Weights of a small transformer language model: vocabulary 1313.
Each number is 128 + 32 x the weight over its row's rms, rounded and kept within 0 to 255. Layers, rows and columns count from 0. The size above them is the row's rms in percent of the matrix's.

# layer 5 attention query, 256x256, rms 0.0402, rows 0-52, columns 192-255
size [124 113 107 108 115 111 115 115 102 110 103 107 106 110 112 106 129 110 115 119 103  97 115 112 113 114 107 116 111 106 103 116 108 114 118 115 106 118 104 114 113 103 117 114 116 117 112 119 111 100 110 115 112]
[[101 116 118 139 161 222 167 174 131 117 140 105 132 123  97 127  86 114  82 112 153 165 141 113 127  98 106  85  92 113 124  88 142 145 101 136  71 160 122 235 117 139 157 212  85 191 102 156 163 101 161 144 100 111 191 122 136 109 157 111 160 103 144 175]
 [132 133 125  70 163  72  92 156 100 123 141 105 178 167 238 144 173 143 176 125 103 116 181  98 139  92 143 107 152  74 152 147 107  97  85 129  74 166 144 115 139  59 124 143 128 158 115 128 127 167 186 155 119  59 140 157  71 128 122 151 194 113 101 196]
 [116 107 187  52  77  89 155 175  99 130 175 159 132 113 147 100 133 126 168 182 151 130  98 154  72 115 207 183 118 117 112 130 123 128 159 170 135 106  83  87 136 128 120  71 104 158  92 117 164 204  35 135  95 148  90 140 137  99 109 118 124  89 115 104]
 [130 144 156 107 131 153 123 129 184 108 152 133 141  80 164 142 132 127 165 125 150 122 148 145 135 147  86 210 176 128 111 132  71  85 138 153 139 113  92 146 115 124 162 136 112 123  75 102 117 156  54 131 105 159  70 135  83 174 181 145 176  98 121  94]
 [150 178 104 156  87  40  75 100 112 143 139 131  92  84 155  98 141 123 139 206 162  90  63 172 128 102 143 137 177 163 160 118 135 156  95  99 148  90 131 146 171  94 114 122 121 169 208  97 122 102 111 146 120 142  70  79 162 132 122 148  74 180 156 102]
 [121 114 126 136 224 134  76  74 106 125 130 123 161 123 129 152 151 113 122 136 145 159  78 127 125 101 117 109 175  57  68 134 124 123 131 128  74 116  84 158 185 125 204 138 135 147 107 159 145 126  51  88 116 153 139  82 234 171 123 167 123 100 157 134]
 [119 149  93 119  74 163 145  78 209 203 193 162 122 183 112  92 128  86 136 120  84 102 160 164 121 148 129 186 119 106 170 113 188 115  99 160 196 144  88  73 121 116  63 111  99 161  99 142 188 148 151 157 159  97  94 165 115 126 198 144 159 137  78 175]
 [170 214 197 116 105 130 130 111 136 106 133 131 133 108  94 123 141 125 172 138 133  74 121 152 149 122 114 128 124 170  83  88 123 110 143 138 133  91 102 173  63 167 144 117  85 109 134 102 140 112  50  84  98 143  92  58 129 176  61  96 138 142 209 119]
 [ 94 145 115 152 118 163 111 112 119 133 182 103 118 137 135 133 166  50 134 194 112  84 113 134 173 112 138 173 115  77 166 153 148 119 141 130 188 138 127 114 199 181 153  96  98 160 152 159 140 161 137 126 221 169 125 179 122  96 128  90 102 120 113 113]
 [119 185 116 231 101 152  74 119 126 181 131 172  78 128 150 108 149 115  88 177 144  69 108 130 152 140 171  79 120 151 129 111 129 151 132 130 174  76 195 126 155 145  98 178 126 113 188 135 162 154 155 139 104 113 155  69 131 121 114 114  71 194 138 150]
 [111 137 134 122 136 136 145 127 150 156 187  90 128 120 148  95 119 124 143  96 151 120 151 121 122 138 121 104  70 145 186 162 116  78 104 133 151 155 130 168  96 140 118 101 132 136 131  81 116 134 162 121 160 110 172 146  75 120 117  53  82 143 123 158]
 [152 172 122  98  98 114 157 178 107 162 109  97 138 145 165 135 146 179 195 140  71  91  85 161 140 124 155 198 174 110  89 127 118 117 122 152 124 110 143 138  89 124 126  86  99 126 127 117 112 151  80 130  79 141  80 110 131 122  67 135 169 113 133 117]
 [147 159 127 129 115 109 108 104  59 151 135 112 178 102 135 109 167  67 117 132 136 112 116 138 126 123 120 122 108  95 158 123 141  44  72 117 174 139 102 161 148 151 147 100 124 130 113 109  94 100 114 117  93 154 116 115 127 114 137 111 174 168 130 134]
 [159 120 133  80 103 129 113 110 115 158 174 153 119  72 159  80 128  43 133 104 167  86 184 122 139 114 162 113 155 113 187 194 136 116  98 127 120 128 147 122 110  57  91 129  87 156 178 114 100 113 138 127 142 102 138 123 117 121 106 152 154 128  86 186]
 [162  96  97  77 155 159 165 153 111  82 134 131 131 140 143 159 158  76  88  99 119 166 180  96 158 124 116 129 162 159 118 147 116 177 113 148  67 160  81 183 166  51 151 190 123 155 150 140 105 173 125 151 124 108 163 152 154 149 119 115 114 125  42 124]
 [100  56  71 153 177 157 181  88  80 151 141 200 131 147 133 127 140 141 122 142 114 126 132 155 122 145 125 104 102 106 177 183  93 105 118 143 157 185 141  74 100  78 126 130 142 141 159 146 149 141 104 157  42 100 133 111 158 172 143 119 107  80 111 145]
 [150 149 154 154 123  96 115 112 101 153 120 120 112 100 134  91 113 145 102 110 115  75 120 135 133 181 133 123 108  89 150 181 100 169 116 123 146  84  98 183 186 170 123  96 115  82 123 125 135  98  49  76 129 130  97 119  51  82  63  89 155 198 113  58]
 [119  86 162 110 159  62 110  98 154 117 139 119 138 146  74  63 160 121  84 114 126 124 140 160 117 129 113 179 123 164 137 129 139 154 179 161 110 122 153  75 131 130 149  83  90 127 156 157 178 112 150 133 177 112 129 171  99 151 155 140 127 103 153 145]
 [109 132 164 147 144 157  94 140 120 185 100 125  47 175 113 119 110 118 132 116 132 119 150 147 134 154 153 163 172 133  85  88 145 159  99 110 172  69 170 119  89 163  51 124 109  93  93 105 107 162 137  49 161 152 119 115 143 124 165 144 188 125 133 221]
 [115 119 114  54 146 144 166 118 123 100 161 132 138 157 111 137 130  68 146 130 131 136 146 111 152 148 128 174  86 131 175 121 131  75 144 169 157 158  67 172 127 129 171 174 122 160 130 164 141 162 136 169  93 139  95 148 163 138 167 109  80  62  96 133]
 [145 121 112 132  59  89 103 157 141 169 102 144 123 121 139 157 135 136 132 113 147 124 117 125 116 142 126 148  62 193 167 108 105 119 148 124 172  96 131  65 155 115 109  80 126  95 179  89 113 166 160 170 162 173  64 141  74 112 173 146 127 175 101 100]
 [119 189 108 107  98 130 140 141 118 161 175 114 165 176 147 123 154 147 185 107 107 134 160 122 136 144 109 122 133  85 111 142 172  50 132 141 178 134 138 133 120 138 146 118 164 138  93  94 167 162 139 187 119 134 115 148 117 109 141  79 130 141  98 129]
 [121 117 115 100 164 153 138 115 151 141 187 111 115 179 155 143 159 170 108  72 125  97 163  78  99 114 202 150 104 135 127  84 122 153 124 154  83 150  91 105 128 132 128 158 177 189 141 117 130 189 202 137 104 132 127 143 133 126 134 128 118 128 112 182]
 [109  64  98  95 128 116 109 248 144 114  20 113 114 152 143 167  62 150 107 128 159 156 133  95  96 108 178 147  96 135 184 136 115 165 112 125 155 138 128 141  93  77 103 159 121 172 126 136 120 160 195 145 155 101 137 127  74  91 110 130 171 116 117 166]
 [113 137 179 165 126 120 126  69 152  76  94  94  98  95  87  91 143 147  68 123 119 160 121 142 123 132  43  76 153 149 140 184 117 165 180 168 168 162 167 149  57  94 160 117 160  82 204 133 115  65 106 111 109 137 146 116 121 127 142 183 142 102 135 124]
 [129 132 135 192  91 142  91 123  85 143  68  71 159  57 125 128 110 142 130  99  99 176  98 131 120 169  94 196 151 120 134 114 137  80 125 130 170  94 110 160 147 154 118 102  84 109  96  80 125 127 153 129 158 170 115 107  94 120 156 147 169 191 148 113]
 [ 72 101 131 120 146 135 147 103  88 155 186 136 164 100 135 121  80 116 154  91 140 140 126 168 118 100 158 104 149 118  73 174 195  92 129 133 127 152 148 150 144  76  96 112  75 140 117 115 117  86 124 121 123  38 211 184 101 118  94 106 209 130 133 160]
 [160 128 151 116 162  75 133 160  96 111  85 106 116 113 160 140 198 149 119 177 124  88 139 113  90 145 132 120 157  45  91 105 116 157 132 122 123 108 106 253 158 165 198 152 182  93 106 155 106 138 120  71 120 217 125  44 162 117 101 169 154 141 130 114]
 [115 148 159 135 129 174 142  94 145 112 195 133  77  93  52 130 187  64 156 149 119 192 134 151 119 108 119 147 152 144  85 178 154 112  95 128 148 108 150  85  58 109 110 116  91 115 117 101 115  59  71  92 143 167 134 150 195 119 226 138 112 144 145 153]
 [109 166  89 134 168 160 174 116 128 126 190 160 139  90 106 113 126  89 167  82 113 163 171  96 137 151 110 116 100  89 118 127 153  76  83 176  85 191 187  86  61 141 111 126  86 171  95 127 116  83 129 103  88 102 157 159 182 156 170 108 121 117 113 186]
 [152 135  98 136 137  74 172 171 137 127 116 151 161  77 167 134 122 119 103 153 199 107 159 103 103 148 166  71  68  93 107 131 131 131 127 141  99 100  80 218 148 128 142 175 151 102 119 150 146  96 153 136  72 190 147  65 130  97 100 149 171 143 116 136]
 [109  74  99 135 153 214 184 143 144 137 158 143 150 138  82 135 125 118  98  57 131 181 161 164 171 176  28 158 112 125 144  95 150 118 149 121 152 159 129 177 124 119 131 151 161 124 124 150 115 114 182 152 111 142  98 173 139 144 176 140 160 119 123 102]
 [154 177  90 119  94  76 126  87 171 174 109 161 127 147  89 121 124 166 149  85 156 118 128 144 138 157 114 127 145 220 166 106 107  84 163 131 191 106 173 117 128 127 141  69 165  89 130  90 117  99 150 235 167 149 126 112 125 141  99 135 103 182 106  81]
 [133  80 104 151 159  51  93 153  88  93  82  69 112 117 175 129 149 122 111 164 123 153 150 112 111  86 103 108 157  75 126 199 178 128  85  82 154 128 141 128 166 108 116 111 194 102 134 111 127  58 125  62 193 125 165 136 107  97 170 121 103 131 103 177]
 [102 123 186 150 126 134 110 149 120 122  67 102  96 151  79 153 118 158 119 141  98 131  96 102  81 139 191 125 164  73 141  83 100 131 103  88 112 127 126  99  79 168 111  74 146 164 141 132  71 153 108  59 179 144 158 116 175  91 150 112 116 150 171 112]
 [169 125 161 150  86 110  69 172 154 112 121 119 152 143 127 118 113 144  89 137 120 142 111 118 111 112 162 131 118 203 136 132 117 112 135 136  89 103 149  85 208 122 145  88 165 108 137 122 174 169 129 188 170 188 139 169 124 156 188 123  53 152 109 120]
 [136 119 122 158 139 162 137 144 165 130  67 114 100 122 124 205 106 169 110 118 162 160 101 157 106 166 150 178 149 114  92 142  98 115  83 154 122 123  93 125 128 147 141  89  92 145  75 138 142 129  74 149 143 194 108 117 136 165 181 157 116 109 134 122]
 [122 107 127  78 176 213 176 169 163  61 133 153 102 180  72 182 143 106  87  84 125 154 126  92 148  97  89 185 120 125  97  77 117 132  95 114  52 165  91 132 108 123 107 206  88 174 135 159 153 144 190 181 139 152 149 177 128 131 136 134  91 100 122 131]
 [135 121 119 154  83  87  84 169 166 138 124 102  76  94 107 128 126 104 142 166 179 125  98 184 114 154 203 127 130 161 112 161 100 187 134 147 122  57 129 161 112 133 168 145  88 144 154 157 112 101  55  96 110 149 142  77 168 174 120 122 121 165 154  60]
 [177 183 141 104 109 129 116 163 119  95  55 157 193  69 162 160 149 100 162 124 154 142 140 100 186 124 152 110 167 187 138  94  81  89 101  94  81 102  96 113 120  96 122 145 126  72 155  96 146 139 156 168  83 134 108 150 105 141 114  94  98 146 116  77]
 [ 99 122 116 161 164 159 162 125 146 109  89 124 117  70 143 104 139 129 165 113 118 140 194  86 147 142 108 166 101 108 167 207 150 144  90 133 131 117 186 128  78 143 117 130 109 121 114 173 113  71 118  60 199 114 198 125  94 103 121 113 152 130 115 161]
 [ 88 115 108 130 148 176 151  71 144 137 230 125 187 158 109  71 116 124 142 131 103 163 120 119 128 143 120 109  94  72 119 132 155  98 130 173 141 146 100 148 168 135 154 127 125 144  80 157 134 148 139 139 108  83 146 176 133 151 154 120 142  87 148 150]
 [139 141 122 182 123  79 156 105 131 103 121 144 117  98 113 156 169 141 150 175 116 147  92  74 181 164 108  96 120 159  96 113 130 124 162 186  93 145 102 108 116 170 157  92  79  91 129 143 116 116  88 139 120 142 115  82 172 158 134 143 122 106 138 126]
 [144 110  76 122 125  70 100 179 109 153 119 106 159 130 136  99 109 140 157 109 167  79 124 106 139  82 150 109 120 145 103 138 178 172  87 136  80 119 167 104 164 127 133 114 110 161 106 135 158 131 175 164 218  75 135 107 112 119  82 103 117 137 149 138]
 [117 131 136 137 120  77 131  87 128 201  70  84 132 104 101 126 149 116 114 179 144 143 144 146 117 114 115 107 147 137 150 169 149 121 117 144 197  79 121 130 141 114 100 102 143 161 176 141 142 143 102  90 194 169 111  90 154 134 198 143  55 110 146 137]
 [150 144 103 130 208 117 102 146 138 139  45 108  86  91  74 170  91 115 106  87 119  90 151 141 145 129 174 133 130  78 127 186 139 176 116 119 107  84 187 153 114 105 131 139  74  88  55 146 113  74  73  89 109 112 144  98 176 114 120 135 165  93  90 138]
 [ 88  89 149 120  79 120 142 167 158 184 121 118  99 128 127  87  51 120 142 133 148  89  86 186  92 115 123 151 199 130 159  96 122 143 117 102 111 103 107 100  69 158  95  94  83 181 133 106  98 143 118 158 173 148 155 174 141 111 169 161 143 126 157 110]
 [ 90 179 105 199 140 137 115 114 152 142 117 116 119 119 158 164 135 129 148  86 135 151 116  93 131 156 149 176  58 155 138  91 124 102 116 128 144 123 174  98 155 181 127 133 127 148 148  91 121 131 131 145  82  84  86  89 132 145 190  94  99 182 140 161]
 [136  89 112  89 161 144 151 205 130 106  83 132 190 133 120 117 148 111 172 118 106 130 141  83 119 126 143 141 181 124 149 151 100 150  84 115  78 117 109 176 113 141 135 161 113 123  97 158 134 161  72 109 154 127 177 207 147 117 106 104 151 161 124  73]
 [180 142 114 155 141  81 103 149 142  86 137 111 135 126 103 144 135 104  73 135 135 120 106 131 101 109 156 117 116 149 108  70 166 191  97 109  75 108 124 165 120 146 102 194  71 154  98 147 153 111  86 144 132 110 158 117 156 112  66 110  77 179 135 107]
 [148 145 173 139 133 128 103 170 111 128  91 101 145 111  78 150 119 129 136 149 189 139  79  86 189 124 134 119  95  58 156  76  87 115 119 119 104 101 112 204 118 154 130 180 102 132  80 122 113 127 146 124 133 135 133 112  99 104 106 149 152 165 199  83]
 [116 183 140 110 151 157 141  93 161 106 143 173  69 147  90 101 139 105  80 123 146  55 154 131 132 148 137  89 128 124 145 109 142 198 157 105 150 101 128 146 154 161 106 173 126 129 187 128 142 175 117  95 151  99  85  92  87  94 117  85  50 154  95 141]
 [140 186 164 194  90 145  84  96  89 104 132 120 107 132 108 107 149 102 160 127  68 136 126  93 148 138 140 168 202 144 146 190 114 121 164 171 145 132 193  87 144 117 124  85 120  97 150  61  95 162 114  98 130 124  98 120 100 132 104 143 155 135 121 149]]
# layer 5 attention key, 256x256, rms 0.038, rows 0-51, columns 192-255
size [111 112 110 108 111 110 113 111 104 110 100 111 108 110 105 103 121 115 106 113 100 101 112 114 109 107 110 114 108 109 100 112 111 116 109 112 114 109 102 111 112 100 119 114 115 118 113 112 107  98 111 115]
[[109 145  94 127 125 144 196 187 140 144  61 116  97  99 160 110 127 158 137 118 109 109 134  69 101 147 107 142 114 169 162 143  88 163 119 103 107 151 116 166 101 205 134 179  96 125 117 136 169 116 145 133 192  95 173 105 116 123 158 144 146 189  28 155]
 [168  70  82 104 110 111 167 187 114 134  97  83 153 111 168 128  89 127 158 117 131 150 194 102 133 107 119  86 117 201 119 149  93 114  97 131 142 153 159 112 144  72 167 191 135 154 148 147 120 123 186 109 145  92 148 140 134 157 122 196 138 137 117 200]
 [170  94 139 121  93 142 187 177 129 100 100 130 155  80 130 128 165  89 149 147 125 147 177 163  89  88 173 136  87 138 166 177 153 130 142 121 105 100  88 108 171 116 137 114 106 123  65 180 162 116  63 168  74 146  85 122 177 131 117 137 131 124 115 120]
 [129  84 132 116 115 146 143 117 136 156 133  93 121  76 156 133 122 137  96 112 143  99 157 115  88 124 161 142 130 149 120  89  79  98 176 145 139  74 126 130 131 129 167 146 126  85 106 163 134 143 100 133 152 193 115  91  94 142 111 148 148  52 111 102]
 [ 98 179 120 125  98 100  35 106 161 160 185 167 135 118 162 152 174 127 131 135 119 107 105 177 148 118 146  79 137 110 138 151 147 131 139 155 113 173 126 126 204  58  74 134 134 125 183 123 106 135 120 150 137 155 110 121 109 136 104 115 115 148 150 117]
 [139  98 123 133  94 146 177 133 118  93 137 129 106 132 123 148 107 155 142 108 164 114 162 105 176 194 116 125 108 108  29 156 128 147 138 151  89 178 130 129 210 159 171 198 109 171 162 233 130 132 115 135  75 145 140 118 147 172 104 101 108 135  83 106]
 [ 93 125  77  98 110  83 215 112 118 141 136 164 128 100 139 151 126  74 142 120  89 132 152 161 126 134 128 163 104 232 152 127 160 118 113 141 192  90 122 136 101 160 137  80 122 149 171 130 149 129 120 201 136 107  95 125 209  96 184 117 133 122 104 190]
 [133 147 179 129 145 181  62 129 116 143 186  98 136  83  36 138 130 115 149  81 133 141 155 144 117 154 122 109 128  67 108  96 153 100 125 157  77 138 122 133 116 115 125 147 139 108  52 152 150  98  98 130 140 189 132 124 109 179  80 129 183  97 222 114]
 [136 164 141 165 111 187 122 162 134  96 105 166 138 147  95 114 127  74 159 154  61  75 111 118 157 116 117 104 128 140  95 150 165 113 116 146 155 167  64 154 121 141 106 124  82 116 138 112 131 150  51 134 193 144 127 165 164 108  76  77  83 118 147 110]
 [141 194 123 159 160 177  36 131 108 157 118 162 109 104 180 142 163  99 123 155 124  99  79 143 122 176 165 182 103 123 165 107 174 160 107 173 135  99 139 154 184 127 104 155 129 132 153 110 120 153 145 138 157 129 159 174 125 127 116 107 111 199 145 143]
 [124 139 163 153 129 171  84 105 115 141 138 119  92 138  99 131 128 111 166 140  79 159 181 116 129 128 112  29 153 147 166 154 132 107 149 163 116 138 100 144 106  93 140 110 136 113 134 144 156 156 108 139 151 142 163  90  91 164 121 124 130  95 135 143]
 [151 159 115 138  94 110 165 167 146  98 119 133 157 104 109 156 153 179 193 115  92 118 140 138 176 140 161 140 116  77 143 172 144 118 151 169 145 113 144 124 194  78 134  87 161  95  77 152 169  98 114 116  98 127  59 108 127 147 104 134 158 163 121 155]
 [144 166 149 127 123 122  80  71  81 207 184 151 192 172 133 134 148 157 115 136  94 125 170 145 165 155 110 117 131  62  73 155 102  70 111 188 124 117  93 148 104 132 103 142 121 104 119 104  86 118  73 106  89 179 156 110 145 191 128 112 140 123 154 142]
 [104 136 113 101  97  96 132 104 107 166 164 138 160  99 160 124 155 107 171 148 105 149 229 123 108  86 147  72 192 198 160 182 153 121 139 172 103 155 129 109  68  54 100 132 104 162 189 144  97  93  98 149 124 114 174  80 176 150  99 153  68 150 128 172]
 [175 102  18 127 110 110 194 141 100  78 112 127 109 122 134 103 181 150 131 103 133 135 101 113  79 109 132 147 134 187 107 158  76 153  92  50 133 111 119 157 126 139 130 165 118 153 164 130 103 142 129 102 142 107 148  91 131 139 129 159  88 132  37 109]
 [163  65  12 161 130 101 217  96 124 180  97 154 125 128 149 129 163 185 157 118 146 131 121 139 122 145 138 132 125 152  87 113 101 137 113 128 182 126 180  86 124 128 157 113 125 145 159  92 154  80 148 138  99 101 168  75 118 106 173 140 101 162  47 159]
 [ 67 183 207 159 121 143 100  82 134 113 183 160 123 114 126 115  77 113 140 151 115  95 138 144 127 153 152 115 141  53 117 171 111  72 140 172 135  86 112 174 145 150 152 108 112 103 107 109 141 145  42 116  89 153 116 171  98 102  97 104 180  93 191  87]
 [131 123 135  97 117 142 137 103 164  96 125 107 190 115 127  81 114 100 143 129 162  92 134 150 116 129 118 156 135 179 183 100 179 141 122  98 148 149 138  99 143 129 180 131  84 154 104 190 127  87 141 163 191 145 184 136 140 117 146 112 109 139 135 149]
 [ 71 137 172 121 147 162  68 101 105 148 122 151  68 123 151 132 144 122  88 132 119 118 135 172 131 109 174 104 136 114 130  58 131 182 123 167  90 135 167 149 109 114  83 162 154 113 140 210 132 167  77 104 118 132 125 154 134 123 134  91 102 103 195 129]
 [177 117  63  91 124  90 215 125 172 147  71 112 144 145 111 119 163  97 124  79 138  78 129 116 139 128 124 140 114 146 142 155 126 113 123 131 172 131  80 159 124 181 125 149 103 136  92  89 137 110 110 192 128 114 140  88 159 156 157 140 109 162  45 125]
 [135 174 186 100 101 146  67 105 146 122 131 153 164 141 153 143  94 118  99 128 103 160 136 169  91  73  77  84 159 123 139 120 144 123 142 163 135 139 160 106 134  71 139 115 140 129 111  87 109 142  86 170 136 149  95 165 153 160 131  89 143  80 222  78]
 [161  96  71 147 113 111 136 108  82 161 134 152 123 145 151 133 165 118 186  96 121 150 110 149 154 125 121  98 134 159 119  87 130 107 178 152 196 104  96 122  87 181 150 116 125 121 126  75 156 169  98 180  99 181 101 112 113 133 144 111 139 145 116 155]
 [162  97  61 139 141 134 113 175  97 149  73  87  77 134 155  99 116 135 155 125 126 100 159 137 140 126 151 105 134 155 169 137 141 159  63 114 164 127 117 105 129 126 145 128 182 177 127 125 177 154 140 157 105 115 150 130 177 136 151 174 125 138  84 189]
 [154  86 125  75 132 127 115 157 163 141  45 100 152 100 189 114 153  87 127 112 149 152  90 103 113  24 138 178 102 122 207 165 121 143 160 107 122 107 108 120  93 119 107 154 143 102  77  86 119 145 215 118 158  57 154 150 120 103 187 152 119 166 144 167]
 [103 161 173 111 134 136 115  48  61  92 164  96 133 104  82  84 147 156 103 112 158 134 167 133 131 129 104 113 140 115 180 141 146 200 175 150 129 146 215 120  73  69 156 153 165 141 139 184 153 121 153 128 129 124 154 102  88 135 151 159 124  99 130 133]
 [109 124 181 121 104 174  63  89 148  95 161 144 164 122 132 104  98 138  88 139 134 165 139 136 121  96 109 146 127  44 129 133 164 112 132 174 111 117 122 155 122 127 105 111 119 118 124 139 103 146 105  70  96 121 123 168  99 132 128  85 136 113 200  77]
 [112  77  78 152 107 141 159 151 159 118 149 116 143  80 134 108  97 134 180 124 131 134 205 112  74 154 127 109 142 117 104 192 178 130  90 117  94 164 103 127 158  78 118 102  90 174 170 174 108 100 123  84 108  75 135 115 129 103 134 145 132 120  88 157]
 [130 192 147 106 124 147 125 160  85 161 111  93 109 143 162 143 185 128 123 139 125 110  90  93 213 146 108 119 137  61 105 156  91 134 189 139 139 104 145 188 124 211 106 168 184 103 129 155 127 130 130 116 129 188 134  96 131 150 113 106 127 180  77 126]
 [ 52 144 236  92 130 145 115  80 156  92 171 152  66 134  60 119 158  86  90 139 103 106 167 129 100 144 159  99 109 145 107  94 121 137 113 156  85 137 163 125  72  79 103 159  77 113 134 166 131 186  77 161 109 104 103  97 121 145 103  93  85  83 114 147]
 [100 111 115 123 147 147 185 105 139 110 138 137 102 149 107 120 134 148 144 124 106 146 150 100 117 160 185 119 144  98  99  71  95 158 103 125 125 135 152  72  81 115 133  83  86 118 151 104 136  91 111 130 120  79 159  74 112 125 142 131  39 106 108 187]
 [170 148 115  74 132  78 125 156 115 216 116 121  89 130 218 144 171 141 169 128 126 127  95  96 141 155  81 142 127 135  81 143 110 147 148 154 127  75 106 181  94 169 119 132 115 139 141  89 124  81 123 110  98 155 117  84 113 141 135 120 129 197  86 124]
 [116 118 128  99 105  88 207 130 132 134 106 171 136 142 163 133 155 188  99 115 138 120 102 106 133 161  88 139 129 150 111 102  95 171 153 118 165 132 122 159 117 176 148 159 121 145 159 139 181 106 160  98 120 121 110  91  87 113 138  95 123 178  74 105]
 [130 179 117 124 109  92  45  61 121 147 156 157 125 188 133  92 102  98 137  95 125 161  83 171 175 173 112  98 176 120 119  90 179 101 155 142 152 128 136 104 175  42 127  48 132 153 118  33  76 121 133 140 121 133  93 157 119 168 155  99 150  94 155 108]
 [ 95 110 169 139 111 117 121 102 127 111 146 139  87 147 144 132 137 103 108 180  88 106 154 133 148  87 123  69  92 138 103 179  70 125 140 132 105 155 144 124  88 107  93 159 141 121 163 128 110 184 152  97 143 132 183 157 107 105 146 102 113 109 108 119]
 [126 118 214 119 154 143  58 157 129 120 125 150 123 203  91 114 169 141 113 141 157  96  85 123 143 107 190 102 172  42 114 101 109 103 100 116  93 161 100 143 123 130  95 139 135 105 105 144 113 134 101  94 112 155 127 151 129 121 114  91 101 105 231 129]
 [170  90 163 139 134 173  53 131 100  83 115  82 111 152 134 103  88  99  82  94 151 141 127 151 123  76 157 101 158 176 161 100 159 112 124 124 116 116 141  94 129  63 159 142 122 142 132 125 119 205 131 148 170 187  85 194 121 179 125  93 120  66 173  60]
 [145  84 138 157 139 153 168 135 147 123  80 114  88  65 101 162 117 132 128  73 155 150  82 145 129  87 167 147  72 128  83 146 102  95 156 117 124 112 142 153 151 149 151 114  86 122  99 101 134 161  98 119  98 149  74 137 150 129 139 146 161  65 154 121]
 [143  68  97 109  99  88 212 192 124 124  74 164 113 154  91 117 128 127  98  74 117 122 107  79 142 122 110 184 111 177  95  71 110 133  97  85 125 174  77 142  60 169 123 139 105 171 113 121 153 184 138 132 147 127 139 119 149  98 123 111 108 141  79 147]
 [128 143 139 137 157 111  65 148 153 167 110 155 130 116 171 135 144 158 137 145 124 102  83 145 131 160 148 142  72 155 119 152  73 124 166  67 132  72 148 130 181 208 140 139  96 127 138 116 111  39 114 111 132 122 156  89 149 123 131 115 143 134  80 160]
 [213 105 133  93 101 113  31 176 106 141 129 142 137 125 182 151 147 153 102 137 153 174 113  83 118 104 125 154 172 137 117  77 123 104 101 147  80 150  91  89  86  32  95 203 142 161 154 146 153 136 142  73 121 168  93 129  62 160  65 175 129 130 178  89]
 [ 78 131 157 173 141 192 127 117 110 146 103 122 117  92 117 106  64 122 111 152  99 144 133  72  84 159 111  96 145  91  95  95  88 117  62 110 128 147 149 177  92  84  91 168  88 139 121 116 140  82  88 117 148  93 209 123 122  75 101 138 109  98 188 147]
 [154  98  77 174 141 115 208 139 138 126 126 125 131 121 126 127 124 107 133 146 129  65 110  99 151 162 143 147 102 164 138 128 115 134 121 106 148 107 105 171 172 219 150 117  98 148 128 133 145  70 170 144 114  74 134 119 145 122 146 156 136 161  33 162]
 [146 145 180  73  91 126 111 114 144  86 145 157  75 130 119 135 117 116 126 167 112 118 144 120 142 140 131 149  81 128 124 213 137 102 128 165 127 123 141  91 152 140 165 140 131 158 103 156 150 102 157 176  96 118  60 135 157 163 170 133  98  89 160 112]
 [113  77 130 102  78 145  63 158 130 133 136 133 119 137 170 165  77  81 166 169 148 154  78 113 161 103 123  88 120 206  77 140 183 117 104 135 101 150 102  91 147  87 134  90 121 148 169 102 104 117 157 162 157 137 138 156 160 136 111 137 127  98 147 145]
 [180 147 150  98 113 107 127  97 111 154 109 119 141 110 137 114 151 109  89 136 130 113 156 149 110 114 114 140 136 142 159 170 140 142 118 192 174 160 104 151 188 108  94 192 123 130 156 215 144  97 100 107 155 143 148 152 163 155 142 106 119 117 175 128]
 [ 89 170 145 190 156 132 150 131 164 163 116 157 115 129 123 142  73 125 106 111 121  91 111 121 122 159 193 179 122  99  93 158  70 149 138 121 115 114 189 146 132 125 150 115  72  99  97 135 137  72  66 127  88 128 147 118 107  76 117 125 121 107  94 135]
 [ 82 140 205  86  74 145  70 155 160 140  85 109 144 182 145 124 129 146 169 173  78 124 149 135 122 143 107 109 123 164 134 121 184 113 136 164  59 154 104 114 116 144  91  77 166 136 141 132  89 134 104 152 132 140 148 158 186 120 136 106 140 124 145 112]
 [ 72 216 170 153 157 217 111  96 167 124 120 150 122 146 138 137 100 128  76 117 112 149 166 118 123 139 149  94 112  85 165 148 163 105 109 167 127 144 149 107 181  72 136 135 106 107 102  95 110 162  91 145 144 117 119 147 139 150 162 122 122  92 201 138]
 [179  97 118 134 111 155 117 197 131 122  73  95 185 162 177 132 128 137 103 125  87  79  94  94 123 119 129 170  94 126 126 161  58  83  86  66 103  85  80 167 122 158 115 180 128 122 103 103 127 103 106 112 172 121 179 164 101 129  77 168 129 170 107 118]
 [107  99 111 108 140 114  86 173 133 126 184 194 125 170 142 150 135 150 137 151 152 112  77 146 166 171 155 152 120 142  88  97  99  92  78  81  40 150 104 166 136 168 104 130  78 134 151  91 131 103 103 126 175 118 150 129 107  98 129 149 150 139  87 128]
 [149 176 173 146 125 164  87 187 147 161 152 122 141 141  95 133 110 125  96 142 120  69  88  49 194 135 116 155  77 106 144 119 111 106 153 103  86 113  81 180 150 182  92 174 130 111  54 108 145 123 176 132 114 127  86 148  69 138  95 127 194 149 147  92]
 [110 208 177  98 143 141  97 113 128 154 143 152 105 124 140 118 142  97 129 147 122 104 114 154  79 139 130 128 128 115 124 102 172 133 108 163 130 147 111 166 115 148 130 153 121  99 135 170 151 172  87 147 160 177 145 127 153  74  91 108  74 130 201 106]]